Weights of a small transformer language model.
Training: a variant of Adam for these matrices, 204M tokens, 6265 steps.
Each number is 128 + 24 x the weight over its row's rms, rounded and kept within 0 to 255. Layers, rows and columns count from 0. Numbers have three digits each. The size before them is the row's rms in percent of the matrix's.

# layer 4 attention output (transposed), 256x256, rms 0.0484, rows 196-212,227-243, columns 0-127
102:134139128135113121132150097121148137138115156137116157170075103164122156079145176161145112144076122123141108152136102162132136141097119126140078157157140153135130155123159094178137118081120115117140141103125091137108118152142148133165101115134126174115158117117119144161122147132135125080127127109138121110123109159141099154120133119123100075102061121133156126091142177122084140122141
102:109117122145109147122149104112142135098093157141070132118107163134151139098110134132116129099093123105146171148125115068139176132118133141105101130158172110118196104129164112143134110109121123192086143122108129114179092154172103162132160109144116145160140122134116157148113107165113132119102146144159145146147130098091104095151168096121132112096129124140165183152154150132133138144092
088:076121141159080108115175130142140154143159095156123128098102119143153095087106160134120129166179145106115105125115139113125139159152139097132113130098092096143121153155128111112158125128101102140140165143121117163138135116184133136133106174147140150124130128120074129134165144127159079122141191177128131137122160130129133137130095141114149118085165136161152155136095119087126117125125
100:122137153137088151148133161143177098134138150098149090094107121148105144141106155124108107127146161107135130146105162110149134130133130102139118117165101124086094154157119180129097155121101158110118083083157121158118121137124148132122103158117105099119157104141127093111159150142107123101168121174118135124149146163119146094187097084144161099103138077186113128155106129109118120174130
115:164147133125138118123133143115137155101159105129119068132137156142164122100131081113137170095094112100133152129121155123170135106115152095097120109146161108135167142143102148122151154135162115108098130091178125197137150144135131088154120045154125126080123138116155188166139160095198084133121153122107098132122148132183140120127153111091113174148138122134140133140092076139165146124126
102:149108135126150136089088127144097155142143144136128142159170113160158104110094088127145127142136138116114134143088205152146114125087150133144167153081124116165204098118145108085161154114130100160105118139105122169129115153162110146147117139174173127155085161109122142162107101161091110123069109144101104118133096123123107139132159099119160158093149142115117151122126102112134145141085
103:114101146107181126137132108113134136171131120112100139152094114128164126117132145157119096164124125107114151120115166131152155120093134131140102179131192157122117131147082108117127123107147098108100139109153112149155129132144140106149154147113149096159129097182115191142153141111153091136081151143113104113138142113125170104177128097111092128068118141122125098109068146148123131126101
106:148132107127135143133136132104119127113117137108125126094106140099097127160176171109111131124119117163119123113118060135126138147161129131089131130130111086115121087127137120163119127096131131133130158101081129076164117128125161148125148121167125114111115106115120162098112146142129124125139104152132167150116094109106121170133136095111155121170133142112159167099116127149124138092177
104:179145123115094150129120106143149178118112168128125133127166160141133137102146108141116152122096068109118123132151088142116137158134116152132128138137146168142126145091152141152091144111098137120099132120113150139098110166153136108099106093140121130116115131128133118137100161091099128103125128069141133137164094138124121164086143115113115134128074133102128156093145140128122115078130
107:195124128135134130106136162153141192100134141130121129104137124126113116141119142141118183145118099089139153103096147125136110134148121096140160107109147170126124092135142116103064128146114091150110160120107145149126106152128108135100138110127140158122089152104138107135150172097121134097121087141152133182110123144099131147125154114146100150155078127116116186151135078135146081153123
103:127148092124118142131144126129111120191102135142126096149124119104135124143171124150115107107113152169146142109123072161116149084121110133138160144159124084123134132115133134146103128113120153169121084079135135091095159089126148109169120116137138157124167119136120130155120114108123112140084100099101132116129120125125151116141107128130143096125148094106186091121144155158087173143170
102:127152115143132123149130148146104160168138136162114147139110146137160113090141143132093147102101121131150117119138073135102147126098143073154127153094132089113153108093141114123152115145138121145119148096089103150131141172125114092170153137138103158124125096128171144183149137113130148130150142095144138138067138152146138113123191105095126145125099132118156097159103105162157169124121
093:126117121151140119133176110090159102130113157151163085179114142135150111150084133101089122152131111090114120093134146141149142147117181121126112118114153132118124132149100084139109116104143100117104117114131154151145124144152135111184162143110139072153139105098104144107141153149131122111141163144127150091130185081137158117195123073101129123118123144148145081108094117137110165127111
099:140108121119164174131106134094142114109102138087137101155113131136133132128153124137152124138101131151164124172125120166146181134147097150129115126156141158128113153092090136108139168100138130099139133100172167135058143095131153147097159074104113143123131155148134110122157123154181119169142102097107111150104098126156105160069125158150121124163110140098112135141125129142140146102150
107:158133147086126142131123145164184145119136113157095096138158155111156127124121123114123089125117094131157110137153126078131136133156101138127078103144114133116139133136133147135120170156123116152127131092148110124148132154078150085111097115132133101099119128121142149146148167071146081127125162132136123154100138115124137141165162123154088119101105089148153173128090102087121123136138
105:115122147136121166115133177197136105146134114127148131142105149111108127135126136120048110133180123122121093136125124105110129171178098104088102139107122147101157149106140106160131115078115096140129155126113117171129131135112167121186089133144112172124115133103129112177099168109125144103176113133118103145145100129129135165146176128104101110122110122116133127106124138098082073098120
115:159098152120108102092118153152115106116142117129130139118157143123145146167100112123127152110124114100095128105153175126119117092103105064124160111116124144196122122097135120114090116156156090133086092152121159168095126155112147164108145109106110133158117135117118119124119149124090170126123104096097127153135142152113119119148080091139144169137132158111104129160149068118156119135112
101:112073117150168168102123088091150134122150107119143111112131125136085107128133088145152158125129109118138144114122155123135161118109123142090155095138166071089155107136121085123119092137157098085125157084138160102161093125166130143150088101101127125128097112121091134145137116155159132099134162143147120125139160131116148159127122149111127133139176114174116156134097150139141114163133
092:167187133143115150106131112167147157116141119115100094130125118095116149160114138123120113131080151123124138132097117139129134099139159159131136113117149136161171151090107116106110145099150117136130120105132166163080121134137113149123084111130143070091124164135130116148135129166102135117119094079145087136109114125108128115154109116123157146101089093102144125120145111116132177127140
099:075095140124136141181166101146127158152135152135145148155113096112149116104115110125125131139124138164158094102113100076123128150131156141153157126122155124144163139107155080144149099119166126155135168133119137169117120133156131166094152137109177110146138157131157107113079084144158130155085122153144143130153127132093116141102142132100170141121085153088180110153129171133108159134103
102:117139159155138108116135168087130121163132111138126119103156123136135116132106068120154105170144104123100090084126142093123135140110112113103171131144121092117102137163145141129117098084121112129114081106140123131156118112167111110145102181149151136106174118132129121122101146123159129083150128091129137124096113108159145170160111124128128151148158097088141156122092148131133148141115
101:067109156119097087167141125120125130122145123139139154125104140150129125147136135143153119181148111129111074112088160062084143104141118077108115131125070113142129149095117121159081133134141122127096097111122098119140133133154126125138155135129094200125117113153165139105103115163151108098149119142146110147140159122151158103146128105114119080081140113111120130154106128087125121154156
093:159111150136123085125112142135127123110110094113119138183111148112132113122137121120132205116103150115115139127121127125159121111147165114103127107098135148126119169116095150141156180111131126070125129160148133097092149168116132125175127136107125101180146101110136118093131214118145103112160136133115110149119175159134133147135181138135119148162126127086153150155143115173144107101118
096:164068158096109134121106129098140151113117142110117114159138116100150103151157104148096111136116131162168145104080139092186136133102160118148078133131130123116123085080136105101130170132149139103162154138162116144095098174181132118069159058144163101139147132076144151124152116132147133124115129166140113154088107175132131131157103067118139149164114111142124150115137129127162110157144
096:178128162133113108159125111093132179143130109141071114165109147082082129162117084149134137101060147093140164132104166168125144140153112134124107143136158153157119159136130097134139161121113135103117121152136096157109156113165151098159127149123132136166129140107155162133123170134101141127103170132123133147110152105160155093118170132109098130097128145089101150110163120114113129084153
093:109121102154138123170127092113106142159096106175128162100136097102152133113138156150112089083135113145150119119120168157140152134138117143139115110168146096147149112147120141130091107154143144155147150148147157097173108129142102098129165102151167145119094138151132180093111094147108123201164158103134130109175116159133158139129149100137077098139148129111108121130121139144126152146160
097:186139121129102111081142144092152154156150142111115098103126119141164141138141186105108142101089157107176122120125116167121135173149146164178121122091122155127137125092136147158120139131112114131151126149125132195159082158157132146085158110198139059144136130109145145183121128095148154092086153115122136133126101128127114098095074086138107134123090163146138115123124095137130125145088
105:113136153118104143144144124106152148134125149165153141124108112150129129109083113150184125126112138100071107105104147121119160112131117157114160102137141141148145107126115132089100111121096163148116109129128157082160084109122062133127100141121138164133095109193171101109144124120096077128174103162096128124160096103115135097131144134168100119126147116104160122171099142120148136137099
091:107105128143122133121145064111119093131129101100136150169137154166112114130161141170165175106125124122160181131114102107126108140128126120137138128132125111144132105095107119162148211125177122108169118133125154169150130130107161124132160055098112157168125119095108140149137137159130116128090125172144118143120168168157143086129091110135135126133117153127115130140156149129128075103134
102:141153102143123146130122123165164060111117157124145114104141124104161136118140161104140125067152130098137157179156111092141110112160109130139137164130153177130174087185105110119158123110128096129148112099137147160121165123120127141158129097107094100141146121136127098130166168122113151089124117133146082099120151108127110156144111127154157156157090101109091081125170116169114132122113
105:141156135147137138115154136143113173157169155149135149140115132142135122153156147143096113110132112142136169158143106157135117147120156116123131142103145123158140118119133137133100121116158090127100122183111146196139190119152148093144121094164123123151114096131160165162143134109096133095134110094147110117152167091103168159115157097110109085119122114187131126082118120120113151170107
100:113159120114131133124107118108137130137130115089159143150119127090103160125134096093151112093062123084093131167137144152142155136161095164143126098173131138111144153136080138094114132136095117134139163129149100106155126154140110131139143139078114125123144108164135166097135114173127090173128121100119133167210114129155138140105136211172125145124157126116148141113136121175164159108136
104:103098149107146136114105152152158101130123108150132126109144134161136155163088160142097114162137121106114172161145144105118110111138116110110081112109105117090113119141116135164135129111128128141101121129152110074150112147089129145108098158113143148095122176090112133110095146106136114163134104171106176190162130157123145169196094163123132109144085146119130126137077115135095042123188
110:086144172150117121123139139147114126168166135159133101162132114111124129129152045110107108141114110105145153136129131128083151131124167114136088144112109117173134180164090088125132138133140115084085148140105116131115140123161166101126123108166138107133120127095164132145131123132139157104124117113126107129156150123172157153133120131112169090098143109164114174107149121097155157107148
# layer 4 attention value, 128x256, rms 0.046, rows 100-116, columns 0-127
092:109053140127152135088123155107100136138089122115131112123115130107107044109112128143130146101152146103139121105170168139089132135142100135173119119111135115098108121123110119109121130119139157100093126128127104119127099111121157106136111143126122103132120110128143153119124152139119098150091129128135129113152099115160156094115114164156111080108167126105149107115101085156125123166091
103:124155115104124144121108131133120134132118119120133090145121141126146122134111144155130122114143117122103144214176162139106162150184131108176095125160117096165107139120090141153110153126085147100093138153171116113116123162140117122090147108114122141105093109095097122131153131086089108124102137118182089123100110108190076109104104104110101117142152122088149129147083088118133128145162
102:153104133152132166134107176133103135140124111075109151132151106098087151131122150149127134145113124131123148154142125144139099139141144116155088124112119140138152124166139143130148131155130107081073153123064137131112107142143136126129128157132113124160088127138161114129110119138117128125115122136063131130138126122118076154093150120146063117095120158119135121138143123124094135144186
103:133093123096115141148098137124161131147129112074080165124109114156104091125105136094084124129104121120120151159160101121120099129155132117160149135121130112132162107156146123126131142134134131101148127164170077101128152095098122137137139123147132136140083136143108108191119097102150172141112138130115150131116139118110103166089157152151065142165105152135098206121130136176143109096106
108:095168145166098142167168157132106132114151157138152082116111117149151125115109111128108135145122118144112117149106101122135155125140088110114115107123124173164126127141187099137121124133129105172118143104152098160132049143150125106105103098121118111131134152139143152161134116109118165137132127131142152087168109115118153118092130121141112140109143114127120120120094163092128192099141
099:119192157189128107143121109116101116127136120107145065108142113107170152147143127122108114142133113121116105223162137158093127104152132130090110150151157144122137127127152169157114093130112111184082155120118127132138114106133109139147125115124156134119163108100092094111059172090125132132116155118166112081174112106133138171119139159110070122119136114128128126136129089148145127135153
098:118114129131124142104120125127154101116116093113120095115107123165141161097150110108106142120129123126114103085105119127105079101138119097106117105110155150127129115163130149131155109112161135108190138144136155144112099179126137098079150101115128109164103117114172122107110079116124165140162113149139152124137115133140051143119097137143124151151152131116148133126109145140156167159147
097:145117127171134116128143145152165115126113123161150095123162145123122107105129114191143134157109126111162149106087096124141140134091121126156136132124125153097152158146120153125151102123127077132092138153117100100145126158097153052117115142094151111166103119121113111170121133150160152143137120130154079153133184126157081122099116131120160135154154142144127161152104120083122102139134
102:112134162182123118124130164113093152115112166149146104155133170097113139166130103146124139110136125106118145173160146090105121142113108126078124117155137096138159102112128132094149140128133114170123103141132129139100125119139119140165121149138147132091202141112108092170151183131143096133124137128148122131114185138139069109164149138138155117083171112121127136161109127130171147113114
105:114134143137120115158114164127136134139196123147129090136132156130101141097137121133108113138134119156131130138109131122125119126153182127112132124117129154141158128111105131140145124152141143100108149160164152176108143137117109130126134146112136118153117120151127141163121130123110174148108147144146115118073150123153146178135125172120150107093146122158110121153113079087114151137108
095:154154097137122151105160124129146142086131088151145133128114160099143112140093119142097142148119121152160119134147128118096087147148108150106144127184102094113149159131160122123130132114124152132158132155127110116137177161130149181114089122143117144100104130131112113099119130117157132138169117133111150177179108116136159115158124125112136142145160123119115170127135170101164142108124
104:116088140099137107150143136090106115128135072129123161130134121103135125143132112169115142134140152142127118148082116160137178128162126116127101134161138126168137158097155112147136100126090144159137085202119144142151124133129138103141120116160135133118144126137102165114094095155118145128160123139088146168129128136114149109168099111098135110094156142112137120105063185136121139147135
097:097146160094120151135097115126140130139110137156123118119139097122169140072139094168126146121109180128102142129139116124124098116103118089122103159140153114129128112118159106114123160097131190137167097126149082174116103112116122105128088120155105111108125140123130064160145127126153072136129109113104134112131152137168083126139137120123103142082145159139132109142152166125168140117107
104:148164120150130117159100146126127115103112144153133114138120141162125081139128132141126120127117103136119131093121142113113130130145119126099134107097124122138145108109123129132126143120184146116052150081181135128142113170135130184135106102103120123176136121138146148139098098198125173110093153114151141097128165106122153133130094102123134130159100096104139132123150133153112090107109
108:096116110169133130161120126135099119116151127105107187121072160111149146165118107103107093125131069139137101115107152138146185126127145120148135119097144125172177131133143146127122123136083117109175126124138110142134108117135131145129142146182119157163110137154115079116165172157109113115163137133146091115136113139086109118100167140138157133122150145130151209116157132072126192134107
113:136136122095144124163161155113190131114134141173118119100154108119138101154129161147120143149133153134094138139132148119158135103160125131151135143127156127143096094121187115150122096106110093133119090131117119165123119144110120148134137126175093135186160145115163081146158107124114128128131120109128196072166102115143053121162157146119107160157110151121118102143120097148137159137123
105:185150089117099146162152091133142129174138131166097115154143105150152142132135131116151116110124075133127129150132121139112111147143168118088128139108112121128140119162134104129083135120125131148116126084094113133108172148114101164172121177120139152133160112118139091116123116147122097120123115103169163067144131123127136102159176153126154116155096101138119130124146109059088115145110